{
  "n_layer": 20,
  "d_model": 192,
  "n_head": 4,
  "n_kv_head": 4,
  "head_dim": 64,
  "d_mlp": 640,
  "vocab_size": 8192,
  "activation": "gelu",
  "norm": "rmsnorm",
  "norm_place": "pre",
  "norm_eps": 1e-05,
  "positions": "rope",
  "rope_base": 10000.0,
  "rope_fraction": 0.25,
  "qk_norm": false,
  "attn_scale": 0.125,
  "bias": "all",
  "tie_embeddings": false,
  "parallel_block": true,
  "init": "trunc",
  "init_std_qkv": 0.0361,
  "init_std_o": 0.0,
  "init_std_up": 0.0361,
  "init_std_down": 0.0,
  "optimizer": "muon_variant",
  "lr": 0.0133,
  "lr_mult_down": 2.0,
  "beta1": 0.93,
  "lr_head": 0.0106,
  "warmup_steps": 200,
  "schedule": "wsd",
  "decay_fraction": 0.681,
  "decay_shape": "linear",
  "final_lr_fraction": 0.0,
  "batch_tokens": 131072,
  "seq_len": 256,
  "doc_mask": true,
  "z_loss": 0.0001,
  "train_tokens": 564000000,
  "steps": 4303,
  "dataset": "wikipedia_en"
}
Each number is 128 + 24 x the weight over its row's rms, rounded and kept within 0 to 255. Layers, rows and columns count from 0. Numbers have three digits each. The size before them is the row's rms in percent of the matrix's.

# layer 5 MLP up, 640x192, rms 0.151, rows 352-557, columns 160-191
098:085140117160127131098101144105163143133125131162138120134130124134131128085158119117132111109145
085:118108150112089175135131138132110119128158124095143150168135095153151120119116156099106099085112
100:097141094122166140118111140151106150103134151130133121151126136138104134141131120119128173151130
086:127113132131091147120102113112154130132128153109137147153145105124118118099136133116121157139088
102:111097133126121089148157139111112117088157094122092117144120075151103128133149113176121100158113
092:159118129125135103152131128144139110143114115104135141140155124129117111118129123104096189109124
102:118083146160109130171146150155170152175130125163118137103111142155114133166160070143103131112142
099:132139149132142146106146111097120116119163106124155094151144161181096108144110139130105133105126
088:087150100143152137132165152131144141136159167082140126157174104148118131086128134120136095114102
096:158101101144065109095128114122097146123129107139140111145135118107110132143143145140088129132140
094:115139120123139132154139186120142128081104084114162149104144150183180135138143137123149139135167
102:188136153113088165173091116146151110117110123125121095123112124113135128118141070126109145123128
103:160135097094073103165103126130103123151148153157111102134152124141085138116128169123096160126162
100:108178137103142128166126141187118175149114141145147146145139091096129120118149104131122109121158
088:117180113135095109152132083117171081127168117134127097216155111168116138126128138118095134153099
102:157129137164130097128095128071130114122147138156127129113153125117114130108106159155124104126133
112:141177116107070134118138188134115087119157142100152120096151150149120131145124185142101135153137
094:148104149120118078116128093127143123095133173118120173131147076084121144088118116130102141147127
096:146170143118105139107143134083169064069147124112146151125081098163110096141125170140138135172079
101:157163148124125136099132085113121092170110123083113130131138117118166118137145157139156105128151
100:137101122164137117103159127144079079104117139137116155105153173132124141118122106135116143118155
101:165117131104080139114119072139174094123157164132130122126133153143158138145127124123124140165128
100:143147105146126120098147131106103128123177092097123133134090135141116132144151113101158164119096
088:085120073175130164110115158134105092146113104181121108178131152086145145166113126091125174153130
105:128160118105129161089117126150115145123114124117175082138141091149132109087100125068164116116121
106:108102148113092152135148086146110105134091112104132106174124100135134121128123136128181144138132
105:161102103123119153111145152136111146152186125122119147126149148116138136156145133141154103120116
095:131118114199086156124117152133164167135100111140116127121148136168124112118144121135125114175128
104:150120154127155134135115082132176138125094119116132116145115151116103129120103126144120135118139
097:107131135072137117167126109155121132153098155128152179136139122092111109090116091126104134128101
090:112110144148096137125107152084149099136123135146121154127125123098123155120116152140116147108111
099:122123124117125099159120108108129109153101102124098144137096150131102136134092153149141185160126
101:157142206133101093184119136146093131147073106128155148141124113107149121096098098133124098150123
100:185117090124157130121121147142148151111126084135143177116161119121132122128143113137157179143149
094:148103102089116096138140101106115127126135118147123087097107155142153106153113137131105088141107
098:162123100137106123151146111127126107128134154126147134125144141122165186141090157141154137063107
099:127125138102107194158170101099135126172152119157123144120124104121124131132126129111128085094149
098:106087139097192096156124137103131114131193062100151100112123119137109133127126159110121139160148
107:110184144078133080072167102104160126102132153112157185157162090128137142120096106127136137101131
101:130118141059098103138103112091143121142089142160141165152161117151103085138170114135147130141133
097:146127145130134127171116123138160109103078102098142131109129142116165166136140105130179149207148
104:124149093115132183144091144093147142140101125080140116119057160109127157102108105157150128145123
103:137151130147115116164105126087146097147136140147145136113131139156134129100112134122092135115108
101:131117125137137183153102103090115162147132137129128144138125143122130167156138091138165133078177
105:155135127119137123135142112154179117185155120075128087108146153118131107114137116142147102140102
107:128117153170130081128092104120184107139136146173144135106108183129135113135105112125181111115115
096:143149138175170121151130146139134119128133113126105130134134179091119118117094137123111158117181
097:115141131144135155173105141087126090160122097109159103133112141131129105102139108068167141121167
106:180129166139111134114170101130113114123109135153123146116116100058181099113104125154139137125101
105:126109157107151112141096134095135077103095160095114131175158159149125126129155154090137127147141
096:160079096148106095120131094092121081172122134069146118123154131134108140115130116151164141134102
098:185125162119136168106127091148145120130066165138139127129132140100130123127145114119138133146108
097:141142135141152049162142154127145101109125186116115131142153148104124116139134132132128146136093
099:153125129141122138119110157085081161133137122111127122108084116133134125126139133119156157082149
099:147130112118100125156119097132086119104119115135146126130118159104148129151161114120114103079096
099:114166148161135141099145119140154131117156122138123144129143161093155120102138113133129128106135
090:112106165108098134148101083135133147142109114105127129101127115156130126136118106092137128152170
102:116133126169169131133122136113182122081133125110142126103108148112139088117156146118129088076180
106:150130116156103124126129082126138150129126114129174115156150153160112105154170125114097116079181
098:172101104135108099167083144155110123140073140197084144099125132142155119104118088144125120164127
097:116136159138114104137113145131136107105135145167140105099126114147129114152126138130143118095158
110:111137098165119090144137139077109109075095124129124102156137137129123129101127143105128145162107
095:136114126174148165127114139119137132114133142167123098138097067129122136085124119150103142142131
097:141173131176139142153113128151120094124120136138141146175103110136123139075199138110116101149122
099:144128136109150160130122165146095130167113119099131113138134106201115064147122102127157109144158
097:130121102109132133139125147107097146125188128118141125124155154127136165184098129160107165152107
105:161122137147137148105139151108134129114191143168139159165109158136145187156108132115102137113117
099:107124148110125169102145131123131152120138156129142142159148151129137131118128102155106131149144
096:117088125195143144133106101162153110093145117099106131084129135149125168099114122112131146150118
100:155100128108081170148136093130116139166148118102158099188112094158168150154129139128089153119109
098:132120128115141158130096121126143163149074103110151139137101156113146129142146076168149107116135
099:105144130159139124160178131123128106152136124162140132101137144142152163106179150139135119136133
102:088123171133143128104096108086077116130128171161133116124182094129179108079136200122132119121153
107:157112136158154115154118118130127107138141145166112082080149155145150143133162131140117073115114
104:124136129103152145122118133146114109129109112142159150123143159091075119128118161118162118095085
104:102099108104139136139126108125120126148087122137114093174112141109110115140114146141108154161117
101:123141168079103109139107103140160100178102118112126148131110139109140119100125109154151146132120
103:152127143126134115157119120139140110138139131122138109117071126152099126101111051089132113124089
106:156116144118151141101175122088083101126128109091147082166098119191134137154149094127095160115124
096:077111089129095136111146182107114117123143142146121136111178099132112162106118085151114143122192
097:148146137102155111146129086131113123112144112158150148126108162166119097123161121135131107153114
099:115179141119152140168130168132109128142126135140088145130156156078168145146140145123121130133139
099:122125135159106074151130126106157125114127087120127110104140129094074107143095123168120119192136
104:121074138160141149102133132141148124174118142138099119074126089138121146108136136163107107100122
100:087140150131106141154127123095114150155140148126104107102163122125086117122096131156166138097111
107:128131133137132159128162125116124142142127110182071143103130134133171139204160130115118127085160
096:106100127124142131112115157115129142145138101139113091158137151090128107101099104159098094148119
105:153143123156127124110119147095144118116108139150155120115125113154110129102132117118104125117141
106:145106137118136107130112183126119140146109132171169136115092146125173148117118121159122142118157
106:104138135142108130133151111160123138086116131140112099104132105128122099081164148115105109188114
089:180091145080164132112117127145091132120141106146184087134105129108147125116203114124147112129125
101:163095184167126131100161087097135179073145118124161109124124126168164158153134119113091118170138
095:174167100097132117108094126128108113138100155150119160092117124114206158137124136077119088070129
095:164142139149136118126113117116104149155118169131127106116148175115137124199108113150130171174104
110:150175145114161125110113166131059133159121126075163116114156092101108124144130169087119141157128
099:153138100149151116102091155126082151118122109154141128122145077180146104117113154115094137099113
095:162107147131133159143127099128170117155099121151173086112127119117118140109115106188111138132150
102:156077111168134136144102123167124134161131144142118127126092156096127105132161103148153141119150
097:115123120103128142108127132079172089141127128135142105139107113139153123170126079070120133163099
098:139163149104095053145079117119083121095149130150161088110149100121139156130107138124151132134123
100:138121145138155104138087145146132111154147112087150085113143108114163121108083158119098123120124
102:121158125161115093137159101172148166157127119117159150131094138155108160181143165120153126144152
107:151155128146137145093175152138122143140129115125092148156126096098138122109130106097148105128167
105:148130102115161135121138122114105087113116148140139074138169173147135133145133156102118119157166
099:126120122119164172115120132059163094139109075153160099134154154121138155115150135159118139085149
095:137070119092138164119092093132132133172114141129130123114159112139110075113140130150136074123137
104:150115120117151134135133141163109154166132153138126168126152146127135106154121134156155126141104
097:127102117118108138108122077107124088095085133130099112115138126144166126124123154123137129100122
103:083133154153139082101120152113108127124122125130178125108127120100126133079099176109119155068130
098:117152119136178122116086132118141131133103137128106136122148115132115141107102131116096141139167
097:121121130145134150125125131105097152091153177116133138124162162125112157115154097129126122141131
095:148133108156118100154121117123086127100124148124170094108120065118173105143093134139107137062106
089:105098141140128123133151154102147138142121136105130165145149094127107142141127101115105118127137
102:115157156122168107117136089097147134085121134120152078138144116162136089130120142122113125130098
098:142121111134140138101143192131116145126173112211126136188164138167103127133158159115114152139114
104:111057127090120109126180100135119130136108149087104103122114101126135108151109113123117112151160
104:117103112144135143102159144100156106114108115144139123168176113136157132178127142123113116149132
100:164113164132126115100164147097136139149150157090147112106134116172127124120140112129110178095159
099:144156108150184145123162187121099128112168107158179095127113124125113103126174029164100129175127
098:151122121111130113156119107113123144152094076140158135143127126150113138137112132142137136139063
106:158117176154097150137120119132104117145155126082117107163136127104139158072128111129125157159124
107:106102116124121156143109088136102153134105174146119133094148127139152090126141110124097152104132
097:164164086112109092118121119088105141105106080159117119117108138161185114129128145083067129097171
099:109159125123111114135147109089125137095127118106135099169115126107101118106103139070118090143156
099:125125115144142124148086107128114113196144151107140175092115099143128117119129121132147138107110
095:116150116139129101093152158145162147104178106124121140123205132103123109135071125098112085160124
102:154125177115141075125158135194107134107148142150136132106119121157144108125128118146112095159128
105:200110115116134160137159143145107111107152149127117128129134178134101084114121142112090134121114
097:132077126167121115126152140145131104144146118086109147072127105128101119129121096146132129149133
092:115136156116185089173128139145164125133115144136149100109103088130146150122154115126116103111124
102:197165144076132104137132134142126140109149122137139105150128138146155130151095155083133115150144
098:181135139143137136125073121126122131153145108159141129142139137135129109134177123106111127118138
112:127112134139136130134148121116115149087160131146135107121171138076122124148128163116149142122102
103:143084171105164123116087132144170136110194146109124091135137112127109141130166094110099128126105
106:135115143131131116153133106139125162153103081133139128181118141116107086114115139127160088140130
097:123137131095172131136117158136129109140138138126113093095157071122131090082115079131115088129128
098:153143129175102120108139103079116144132126104108152164098148129095115159113111175127143126163116
102:168170174116149153144120125150129085185120141114097160108152109147183118134126135114147080135111
101:122107103139116138067126144129153117095091173130101122109160113119103121134150133121132078125117
096:131081124109142137116170123129080151106147188167150113120105138090131118125082094133136119132150
099:167176191121158096091153146124134096097144142110143144104148087216129130134160151104113158157122
110:135132126089095129104125081118156126138130144156126137124152126121110135132112138156129149121143
101:160158136168134128154174114078146120107127117184122133138130093127131158078157093125105155176094
104:106119134146093104175106118148123143153098146119106087114165164116121126147110150100126114140149
102:146152138085166104104128157093171118107117146062150080114158147154134126146146172137111148089128
104:126132103134132115181136169095120090148145152149145106118157121113177119132124120122106089173096
095:130140118110167102131142152142145113170150097138156098128140126127139170143110092124125109093167
109:174118106097103112098149137115140146123138080136107103163175077176089145124117120131106108137099
094:162074103075127140142153110139175125128151122137083106111162137118139151106143058135128095113121
093:183100138141155083139119157136115142130153127160116134147119143134135132121117100137088140148148
103:141124099113124180154120121119133114174195127086157129116128145106090170123083095120123107120131
102:190136118112120112139124113130120134134109110112108081141125148122119114123125092147134170151150
095:161168118099089139131121113111080125104157136141127103102118110089173155118092116149162134103156
101:129129142105102097098120160120167107148139145125142158152131126144103135163102139103121172102090
098:162143082102145117129145147130114154143132134162173096144134210114136119096133161142155138113104
103:150104150105151123125123126152137119149074135140169151159099109139115153102167104136106141119127
103:175124136106130141125153111120150084095106099107159114113159144167125086128137093090139147112117
105:105144146151103104112147116143130149125070153124140169115134160117095106141098140127121139142165
099:160147101159105139155134144154093137140145152139113112069136088119172093156134107123125123158145
094:139118128156185100113128125180117122111114152146108144149134168161111137121137107135162109165083
097:156130079134129139114118108119133103106169142133135148147116114100140131136122152160089100159141
105:146137121132146110117100131130111150084103125115115108189148123143103141118145159111154110127130
097:149135123140146160144093128119114081139116140184166136113146120126119113167137134122138129109161
105:133131139147142121131124171137135117174127106115156131141115179137136144139150174087171112119082
100:155143122170167128128075136123119088089111096137119096173138089161106127112118113139112156165162
099:133122137168158110132120127164175138111162121161146171133117116148163119120109108118122132068158
100:164109189136081153142144155129157079137148123151156102108133118129102090135115152191159127114066
101:162099137154132095142084107151127135102102120136117130144121124123100139118109137136145122212135
100:159081127144160130094117109135143096147095110113141099135112133137132113172083126115147105134101
101:105155124138100124104118091140140137133126178083108151127120101124152122091155112166141180126117
088:170120160160179148131148147148133145110162119123119134135098100134122141142122146109125163119117
099:138144144134140136108169130135121127106090100142132098096135098082123133098153139176165136146146
100:193144113114157134086120141132107070114142145099123115119104134127122149114114160115131110115119
099:113103133117093128100133128103078124113096114171153152133097104116097090161128120132117158126146
105:136088128092153114127136142117133105154124127139148126117133123125111124147173112108138135121142
099:137127138161168111161148167114159131119138092142118098141147118146139078095123143110162126124104
099:197111097128144149089085142113085111073136094145129130072148146139158118103126150121170108133128
095:120154143132121138071158113134152104096159119112097081147151066112128119130150096111122125074128
099:084134095133090099124174149176120123108152144113096122142113126117169130157129125132154113085126
102:132125165156124130128123163151157139130134087132113129198165140113124131130135137143124102136116
101:121081092143149169150155121081168166137083141137071081085108164127153122134155121137128144119113
106:144103094149159120115116118136138197123108154119170103161093143167124117139123121123155062132116
107:091127122135143116121143095137116086125171137167153129151150120154131123142114162153128124115116
098:142121113115140150120109138150154097128130128102125139131100133161120145125192162103113152133104
104:098107088133138159131131123132117118155132138153096085152198144136173128124148143139111105102132
096:141109103112121118149137156119159158084147142128133099160151175117110112153130106065121138084168
097:100077152118125147129097106142113106154151188065135147186113092155104114099145129119100104087084
100:113137110101111103102099178141117129134089099121139146124123142117125119136096145134125145134111
099:103107130134119142109129141131106124154156133170168142150133135154171137122136144092140100128111
101:133127136090110123109107109131155100139143158104169089140084112152133110098108077143091119090139
107:133131054169145138130129110127114123184122138157135107093115125125115139136104126124130130152149
096:120145153082106098154164123120151123114143127087183119112116105132128142120143170100161134141093
096:130127133113153107081108139128140106158102156092118118170155132142083104129124151115129139125135
104:149136129148122083143122127124137093102177152132136143092180122124137130113130151157139135134133
100:151119110129133172134138118145087109109129115128118139135132112148146091112137121114144133128117
097:155144138094156121125129147118094083128127127136101091127149157139112136106113142100114145166123
103:125120136153135107145193148156112128138131199135126129131114147128164142148160148118106134126124
098:124120151141100124159116150109102149130114107115150150100149126115120108166112181169144078143178
107:160094101112154127143192161130162121095100145179101149121114119141145116148104138083107148093104
107:095135157143079077158131171126145112122123135135166128115138146114119076122129114162116119175139
106:118117134159140107129115135108102119106166126071100118114158141155129143104152115123116083111104
094:180168098135131145097118149140113126122107131086135152122114111132113155125183135139136131123123
108:142155106104146154132150144113113117158120127113174120106141105170150149111131094094127088105161
104:150090104090107118108144161101129098160132139144141132107147139085114095148115133109158125172146
105:189131143076123134169113143121137143183132138128116161151136122120147153121116092150167091125160
106:135145127156126122146132064124182102171120150124126121117133147126162134117097116080151131139146
# layer 5 MLP down (transposed), 640x192, rms 0.17, rows 352-556, columns 160-191
083:143118101129101128157125113143109142157098131106125110130174139127087134142090142119125116133127
092:110135140100132148165152111147100160119148094132138131116102127137110164200154133142126114165129
093:153118160155114099128139124112154127147106106156132141099153123120155127078121104138158087099107
092:106141143128135130144148165137118160137150110164122151134152122131107095170108115110162138112119
106:129107103091142104091145105106151141101117127136131123075083162106160157085140109153130098126136
091:137109149100117140079128126110119169132161124152169115104151143145099150207090124174085175116078
105:126130170125135154134087107116152124109097127102085078143132112089127117174101131152122193143140
093:161127110155136120160108124158137138112152113109156130125090127117152146148133084136131091155118
092:169147150121110144118103120174144137134156088182096123088120133129132139150090134102129133093162
088:095128131134149135129101117120159121094100165139100145161092151141100116131112120149159107123112
098:117125119126121102101153070126120138141148145122106129147098133074091127090141103134115103107072
113:160100137107115112145096134132148128136123131135165123100152108090166179136120139133127117105118
103:161135136135138119121151121149116108113136095142140139100104138155114109178116115108122092185113
097:134110171145097130147144116106128124136148123117152155121057156115116143112112088147128161111092
087:119122142112158119135095158135085153075125151138148122056134107077121122109138118109130147087115
098:109135138083080079169143145193096110103125117092110115149128118113115124120127106150147147110115
111:139136102153157112139162078139112091134134147110166162140117147118086122135161088123132112117141
098:122130095139118135109092152140156125121152146103148112142126107135085119119116159087170138091100
091:158133120105126148076135128159101162130115098145126137159154145113151173132163093101106124133172
097:134102153108108102132139160138135138073189101114121124102133139145109162108138099120124147161108
098:076127163118140106141108171146129137118099114141148128099092104091113112096139176115140161137134
103:143150154158140135153122108143161136090117120148131125133125087095119121129143101118133152138123
095:115128167144140156140100121150125147123074145125143140136144115116148121118146133151064102146132
085:161135184083107115144136085107156154132128137088109156103108126175087099100112116147139118089149
104:172136103151067097135123149160148102142150165114145133105137138169147136139127109132123089082146
093:104140088098163127113124166113145164141131126091138127098152130165095132149124131134109083172122
110:100123141119151113160085070103146128148160113139117136094163163164128134117149088126145144110113
088:132135167075147113110124128150118089130163147103147126143099153130101120149114143092129149113125
117:127137121090162105126138098155126147130136117108101112123139143131125139120122114155123096136118
097:096159128133091155164175170140082142142116112150141123098101132097137113098139125088158124146127
093:125176124153119149115152096138120138117141126117110123150128123134092153137125113137104149093129
089:163143116156166147122116098146147147140134153098141126103141121104103123118172095116129083073145
101:099121140099133155109142114085137100129167158136183147110128165135125173135155153146114096060129
099:111152132126092103131126115163147116121127149106150111185132129159126138065126171140108117094107
089:123202166156168162118097134154128132139129127138110172134149128127078135145148127135184126118119
102:129119093109168119111153152098119133121145106102112191169142120184123097093114122135149123124170
097:111135122122132082112102078145121128103121158120135160106123134188123117151157148133156111106090
092:107141124154117146106145095133106170098090164157118171151088130129131102129161126155121130126152
102:098111113112137112127144106088120184160129113118121119113133101127139149112092167086076135133108
095:123137121159118120167107132142113156167154124102116148085141113074164124100124145110131140097155
097:131075116127170136089134100127105125121124156137091134117123132139105107070138112123096149094123
119:103134129113135144102126113105087155130164122113142131119121128101127110136153162187150128111151
105:121127102084158158105115083074107096115110121145093117121138118113125096141114106125110192125098
097:175138148149123108124140180142123117133133110103142103144111143149145100121109160098104142174080
103:099122132137146094099148120117087155129125148124116156140154164157166115154136131144149089104104
096:135140133099120137150124168122097146121112095110145151152132120150106114108145123137093154127146
089:118141123069134160119158101129106129111132124116124149137145082173131136142161137118147097163101
093:117119137102134153106146103111128121125075118103143126128154118128118122151167140196084142118127
110:138123144144116133101154114099141092129114091181129134125150119096202115103116128160152133126096
100:148183107133132107114138120160102128177096103143087087126112079148167116099154081132096103096124
095:102131147122113191161132140113124109128144126152142153136094108132095079158117122077087136178137
103:126129171124179131085119126129115141122112144150110111131134128123141133161128132131134167155113
097:134095093097174162131144136138125118103126100166120107144099166148128124080127137113130131113101
114:094170072123115113126153118174129123126105145124137155137113143157106126153110155155107134106098
107:108112157140133098138128110129109133170146128065131130119103130080150119118109153133136083117171
089:171087103082141144155108129102080061170097130176140102072143135098121161147133121113101147145146
088:132126135127093122076149106103161121102094104115127115129096155069131109114129106144138124172124
109:114112125117121182122145162136104124116119106129100159105142134122104130143144108106117095147113
109:129094161116127158152087123121174120099128149125102129093119139135167097122142112133133149139140
097:135175105112115125104106091130130130117134147123132126122163105056125121136129119103149130087101
095:148126103094156146145127130138141158120093162107147155175141148091155102086131151129150140158087
122:114177102099143096141140113136136141083125113111082115122138139133118113084150114099102144150151
094:164100126113104153174116112149159147194114098114171138107172164119148179168130112093124132113102
089:127091140111120153114149127121154174157184108111117168107124174088124139146112118143126156108142
098:132148148135099113144133116138129159118122143131106125117136165062133160138126078131148130153120
100:104119165109106158128146100108140139171081112134143179129126123107126136123086149139145093143126
108:126109134174122141100173096122139147128082083137126135121111161098160133118170139152168143137108
092:158102124119136082163112129110109109145132130105141119119089117116147100165145171099129059143114
093:111122144113131138158126117167119115138151101141128164138165112170133121159116161143130138132132
112:154118152151117161129122169141114104133152130151174149150121119135112105135150130097111143123115
093:171181141151110100127150135104153119131148133141121100119132124142115163120119123092133134133138
112:103122111121119165166154080115107110154155096140146141121153121166157120132168117139133134131133
104:126155068139160135133156082133111142077131120108118151122181117165130139119137162139146126131137
116:140115174109157157103158138100104151175115138113120155117126101094149135117133142144117164135155
103:132084190169146135158166156147106134123134129139140098150179102137142136158131138150080150168171
102:154096104158101072112060143109133113126139144164155119097159136160107098105092120097181120120137
099:153128111138145115113079145139151141147171149117131111142132130130094155114102117109177127126120
101:084101136176132105125128147133123134123137080163097127159168150172145152152116141140120114131143
120:146177149128110144111122151111099056137118117141150120112121116124128133122145093104131118143127
097:158115179121163165091124111139121106119117123130150122095129116123140106114181170118088099143130
087:091085106146108170124109201139166111157151142136120081123111113152169160125111146136122150107142
100:131112098131109137105126154084118147109159142096170119163110143138141148146137135149164115127068
100:139142102113111125125133089087131165150150156123130118131128112141085112098124131138136122137141
106:170152150150098162149119121147149103119158116094103147161154139114118132126153113140130106130166
098:158141137132125162147151153127090098143105117166093079151114116180137122127154132113112115134116
110:116144132123170074100116091060153143125149141148094128128156129124149131142106129113155079121088
107:133101156119093143126107135146097159148139136151141108136111099160117103087130132148156079136116
105:101134119132145131160150081132143156136148124114127108150135128122134144153114084103125138149141
104:126146142121122135100180135132142149101140139114123123146151142113115096135145126098119102162153
118:153145102124125148133113155118111116108113124082085149174126157146087106103138161137159149143143
090:127128103154148139127150116121072092134110114114112117104138119131105121145124156135171161155126
095:103109086121131099152124154101130099204115142127171122134111133116104092169100175100089102105133
096:098089140115078147143142117121161151115143112109147101162137131174118117124092154142149132105120
092:098127124135164150136155123131134114105131074144160147203123081137140113093135153116106106134124
107:160121108163122163115121135106132119158158090138117152112097139112128127103141164088134157127128
109:168112135097109094079167139113122105127101144097116117125138131109135145127121113139108148085069
091:097130120116143105106113177116116136116158137125082158140099119137109124139148143075128128132077
098:111146147095105117141138152091121143130133126151110098081151073172118141108102181079127108122102
101:106106137132124136098168122111114122089185147136192145099117093128131138139151167150142140075140
103:155148135123128109145146104145136115133164115128143146151107125136069125140105144086115111127112
098:110083116097118139088136147140105129136128115137147138145126130137112183098101127153077118119109
111:087094121122052141162153123092152106111107091123140122140157179143118165126129056114136124158128
111:147119144092120131106098095102133125107128172126158135160138133132118092144134146145085121116074
112:156132107114138156109155136154118103127144187157147091107094128117105145110132170119120137115133
098:128120143080147098133133114138133140130140107121119104120152136184114097103066132089132132093102
088:149184133139127096123157160153102159070183100133134145162130111144145161138103145152132173113120
109:141109145164116137154135129117133152116093141106120106168156110181139118173152138097105124135126
100:131070134101119104140123171171105113133110122117132147190125140106158116168115106107138119139106
104:132158101137125150136151109134113129109135122084133178144129138105103148119127111123176109158142
092:121116148137123127149142103133131122104111120139159112103105104111159154095153144094122133121126
109:158144125154138136087091113125103138078158126099125103118097130124137125174132088180140132093136
091:116087167129167139100119138112126125163122114127126110133107142105092157086173120148152145138119
079:154161106122183133129079136186138118112130110126120112107112133174139194135146118140143130114118
106:084102119106132107166154104117141165186142143142154158133094116093146139127096127135160147106115
090:126172126128141114159150088135128125153080119089093108105109097128142127118089072118083101128150
110:141153096126106132123127104133086123133087145124129119068178118133122127145150154114101127137162
108:157091128143121134124090136141126120120135144116146157094125149101143120116129088119134087107121
100:138149089164128134149165115121130133139135118139119100099137133178074078157168149096119122115144
094:132136149161090087142143134168108093103080148145118125119121129147145080157118126096153114102147
099:089185106110099144125137131100124135148092135101109109125118103154085130166109111148116118111149
117:119111173157107142117136105143106144120145109051129143123120150132164140133116097116115093173151
105:169127181148158174174124136126127104140075144074096115138141126107149098103086075103129138107089
111:186109119095110155089117160142128149116139138140117157137135128125134109164128095119134133111139
091:123107134120132129124120137165128087156123151127084141115152108152154183146126092198124130105107
096:132158126181102111115190116142128098094093143088135148140177120125123110091093110133115169093137
110:126111115143155141139129143118134141135105164138117156128154117108134129141112159120102118166117
094:107178139117117164130116102087139126144105121154104110153110155127131120157112165103111188105141
096:049141154162133105130090140114144110149101095131121152152085084123172139141129147142151107134149
102:198137143082161147157143131130134127179139106177162118126135113080153147113166192109150127139154
082:123125136140101153095163148109090149140126105124155180128133151170067116138100147116121108143153
100:099124102132136150117070131116123118097120106180085173089129130104129107112144144123138160128139
099:135114102121179097110150120100129120076155081130126114123123154095141116130098110133114115148123
118:137133156119128111112116135198114144113120123119077112115181164063099132099103119131147118126145
111:107126131107124118152165111138144153136171138127131107138101134092124088107135091144108160125104
104:122140130131190113127106116091166118119146141102119130115113090107118159143102076130128143129118
098:127149111115146172177130120120149121138100100127116179115087138106093154142150120137088153136115
088:108107123092147128106122155124144131098125141102127094166076130179098113168189094116085123144102
090:117087115136119106114130169158116134098118137130123093125101113152103144118156133116125135124139
098:142150104151145095119162154125092138161109154099129127096102105094131106140111132136115119149158
101:131141149159151119165130119122109149076113112123116114141102117125102151165131147151113147106114
091:119066112096128169147093094123109160153108139185134096101117118085111132128111111164178105092153
111:119152125125124114137110098145121161142126148086106078111168090125145129098155132124193119187082
094:127104120108159134122082155177115122144143121110120135113130137110134129156094144124139088085163
112:124110109123139133135112144160113177146122076154119183163159131143153081083111101151145126175131
116:147141104108120104126100151100117146128129175129130101112167087140114131131161121149156155109116
100:134118111139171156100095143137099136105090101139150121079103143086094140174131134095101187103147
090:125142132136106154145124111097101149134135107183132093120165150134133115114109110070150119155145
110:133087100119145134170116108117151109069159150121154095078142107143117131107107140113137118111106
095:124159184089113156079094124164136130190097110108145122141116119117153117157186100145118127125121
097:080151124095110185118150103113111139115121118100088110125164123083105149131132105079130131177097
116:081092130143079141142139153107143122138141123130127109124162146147128138123093158126121100137139
107:131099133134125110129092129145157103127166147100164112170100117120148105126114136129127114067125
088:118111131110151137114103148119115121130100142135133178119134158171129136145132158107112142128123
093:114129107124125117115104127127129147140123092128143089117127066141147112101165135147143124172120
105:107165112166144113129092117133156138116153151150117152161165154095118126119107122134105149145128
103:095187152124124117153117104165095155114126156082121196034091107100099122086092130124173081123130
109:132134138147165144161165161162101136115111105148146107141163087101093168099123137159143130077127
117:154089113161108131097132086144073144127145085081137118141113164144156157102106119170145113125136
101:119106122116149142136077116107160117136121090121152127154113136148136146115143143081140141116103
096:102170110141160147133142120153139173110122139166098137107116115119124110142102124125139166150071
093:104126188094105132134115166117103150109101112109162134170159148173097114152134143147117143109122
099:120152125112094087151147117119148107126121144154141155085135126134087128091147143151134124131146
086:120116138105140132121109104123148175126145113069111116139134126138122124113109134105074129137074
106:184130137149144065114135140145150135119159140132162166143143073210104111126140143096107096130147
105:117149118183132112105149159149141157110141070094118128098083137117079144146161142108105149140136
090:138142151111118101121141081112131085124103124137166088149143178096143130107117123179146124119149
099:129133089150137095107126119122165134120118119179136136122132165166184136123123134093100159143183
104:098164110112134088172141128101158114104140126123110095158127110160151127116107159137126132107110
097:105135137120155157115086142146160122134065113106106116146164156129110112117112105127126147127102
097:138103112102129111155088140149100096137148079104172128152151093118070106174144119132117148152107
091:095117124098074096118091119124063126130108127114132109097150140097115138154142098133151119179133
099:111147145125129149154102165104135129135159100134138146157133154166146135175097146091090113139154
118:140117132148147124122104165125157122105111145094130117088153140107142158137148140117125127122123
104:115130091153110117140149139094185137167140108120141129150162105129170127127125085125142096081131
116:138164118138115123150148113124114104148142152165147140123118138084142118146096106107151107139124
097:107117118155116215146111137189121115137127112100156147156164129115148121119118147123105130150093
093:159071160105137112057123136117142143148115155143133147133138109136131139170129140149118153123114
092:164114123175145105120091098176157137146146090104166155141086137145143121096097146144084121171129
098:185120125151123133091076126175164103136149115163133106105148105102103131128100166141143144140165
107:117104151149160126123133098165111154125123128123158134169103129087113090136130123131148141111102
102:135156113104139106140157132129150142110140108133117120162168116147147129116139168077148114105111
108:179120160155149126166115134134113118112113150116212102129155136153110086127106088140095141151113
111:138177154143137125108136146113117124151117130114103092135151133162122114156094137088146126141123
101:125119142172112145125157175125193107149072126139102092102110158125134153114117135108112106162127
111:120104120158118137138038128166137129127127155122107111135170124136148127151093133137100160154099
091:129165149149151152105127102113145130151085118109148115134168106170133164144095139188146130162125
097:150158151131108158096129158125139131143164075159104127114153127125177111148097117097125162107164
089:155129158120123157142159122132152138146149140139103131120106104141152112145157129105141103130176
091:138106120140135132155116163135130133101132108085143085135116094124103119147100103148103148150126
115:143110136133128188174140077146145122129104159118146144162138153136147161135149084128087134100086
104:099152155081115135138142156110144126133157129132116120144135111161116158109141124142089116148132
094:104134138132128133141101128121082150129147108152121104108152085135136177089086132118115146111155
092:103113128156145130129166129111111148126110115136135136085118172105169140152136126128178166118090
092:119135162109128111079169115127149110109126116106144110089118111121112093137182144111123157148130
100:139139136125104107136136125116097182153148114123137125158155150102123154171100134121092141159160
088:143127111149076137129104150142163145134119136131150177128108088111138131123152120136156110096153
100:146129091109112154132123116154135137112153129099142108131106145095130122124144118065190092189139
098:126110107120175120110142130130143129160159097119133102144096141128148138137110113082111161106110
116:111090144104107188134138123138157138119087110147075155186120123124109138164111138128138120107145
110:117130104083141137109098089127133166125102144097134085112138140106167166153140103114118148125136
111:087113121110118161098110100115106135104091091129089103118120098094146154134146163130110130122130
123:118109141103141155141148148119109125159164129151165161176173129145154125145134127126163111119127
107:132116152119132090139155143136124110129147134109115127104138132078165080111139118161156132143162
102:080138126106130153112143125087094159119116134146115116151127118162178094120127161153116159131130
099:098127084169121119112094129132134122125108133141109145123143142148114106122127112106117120122128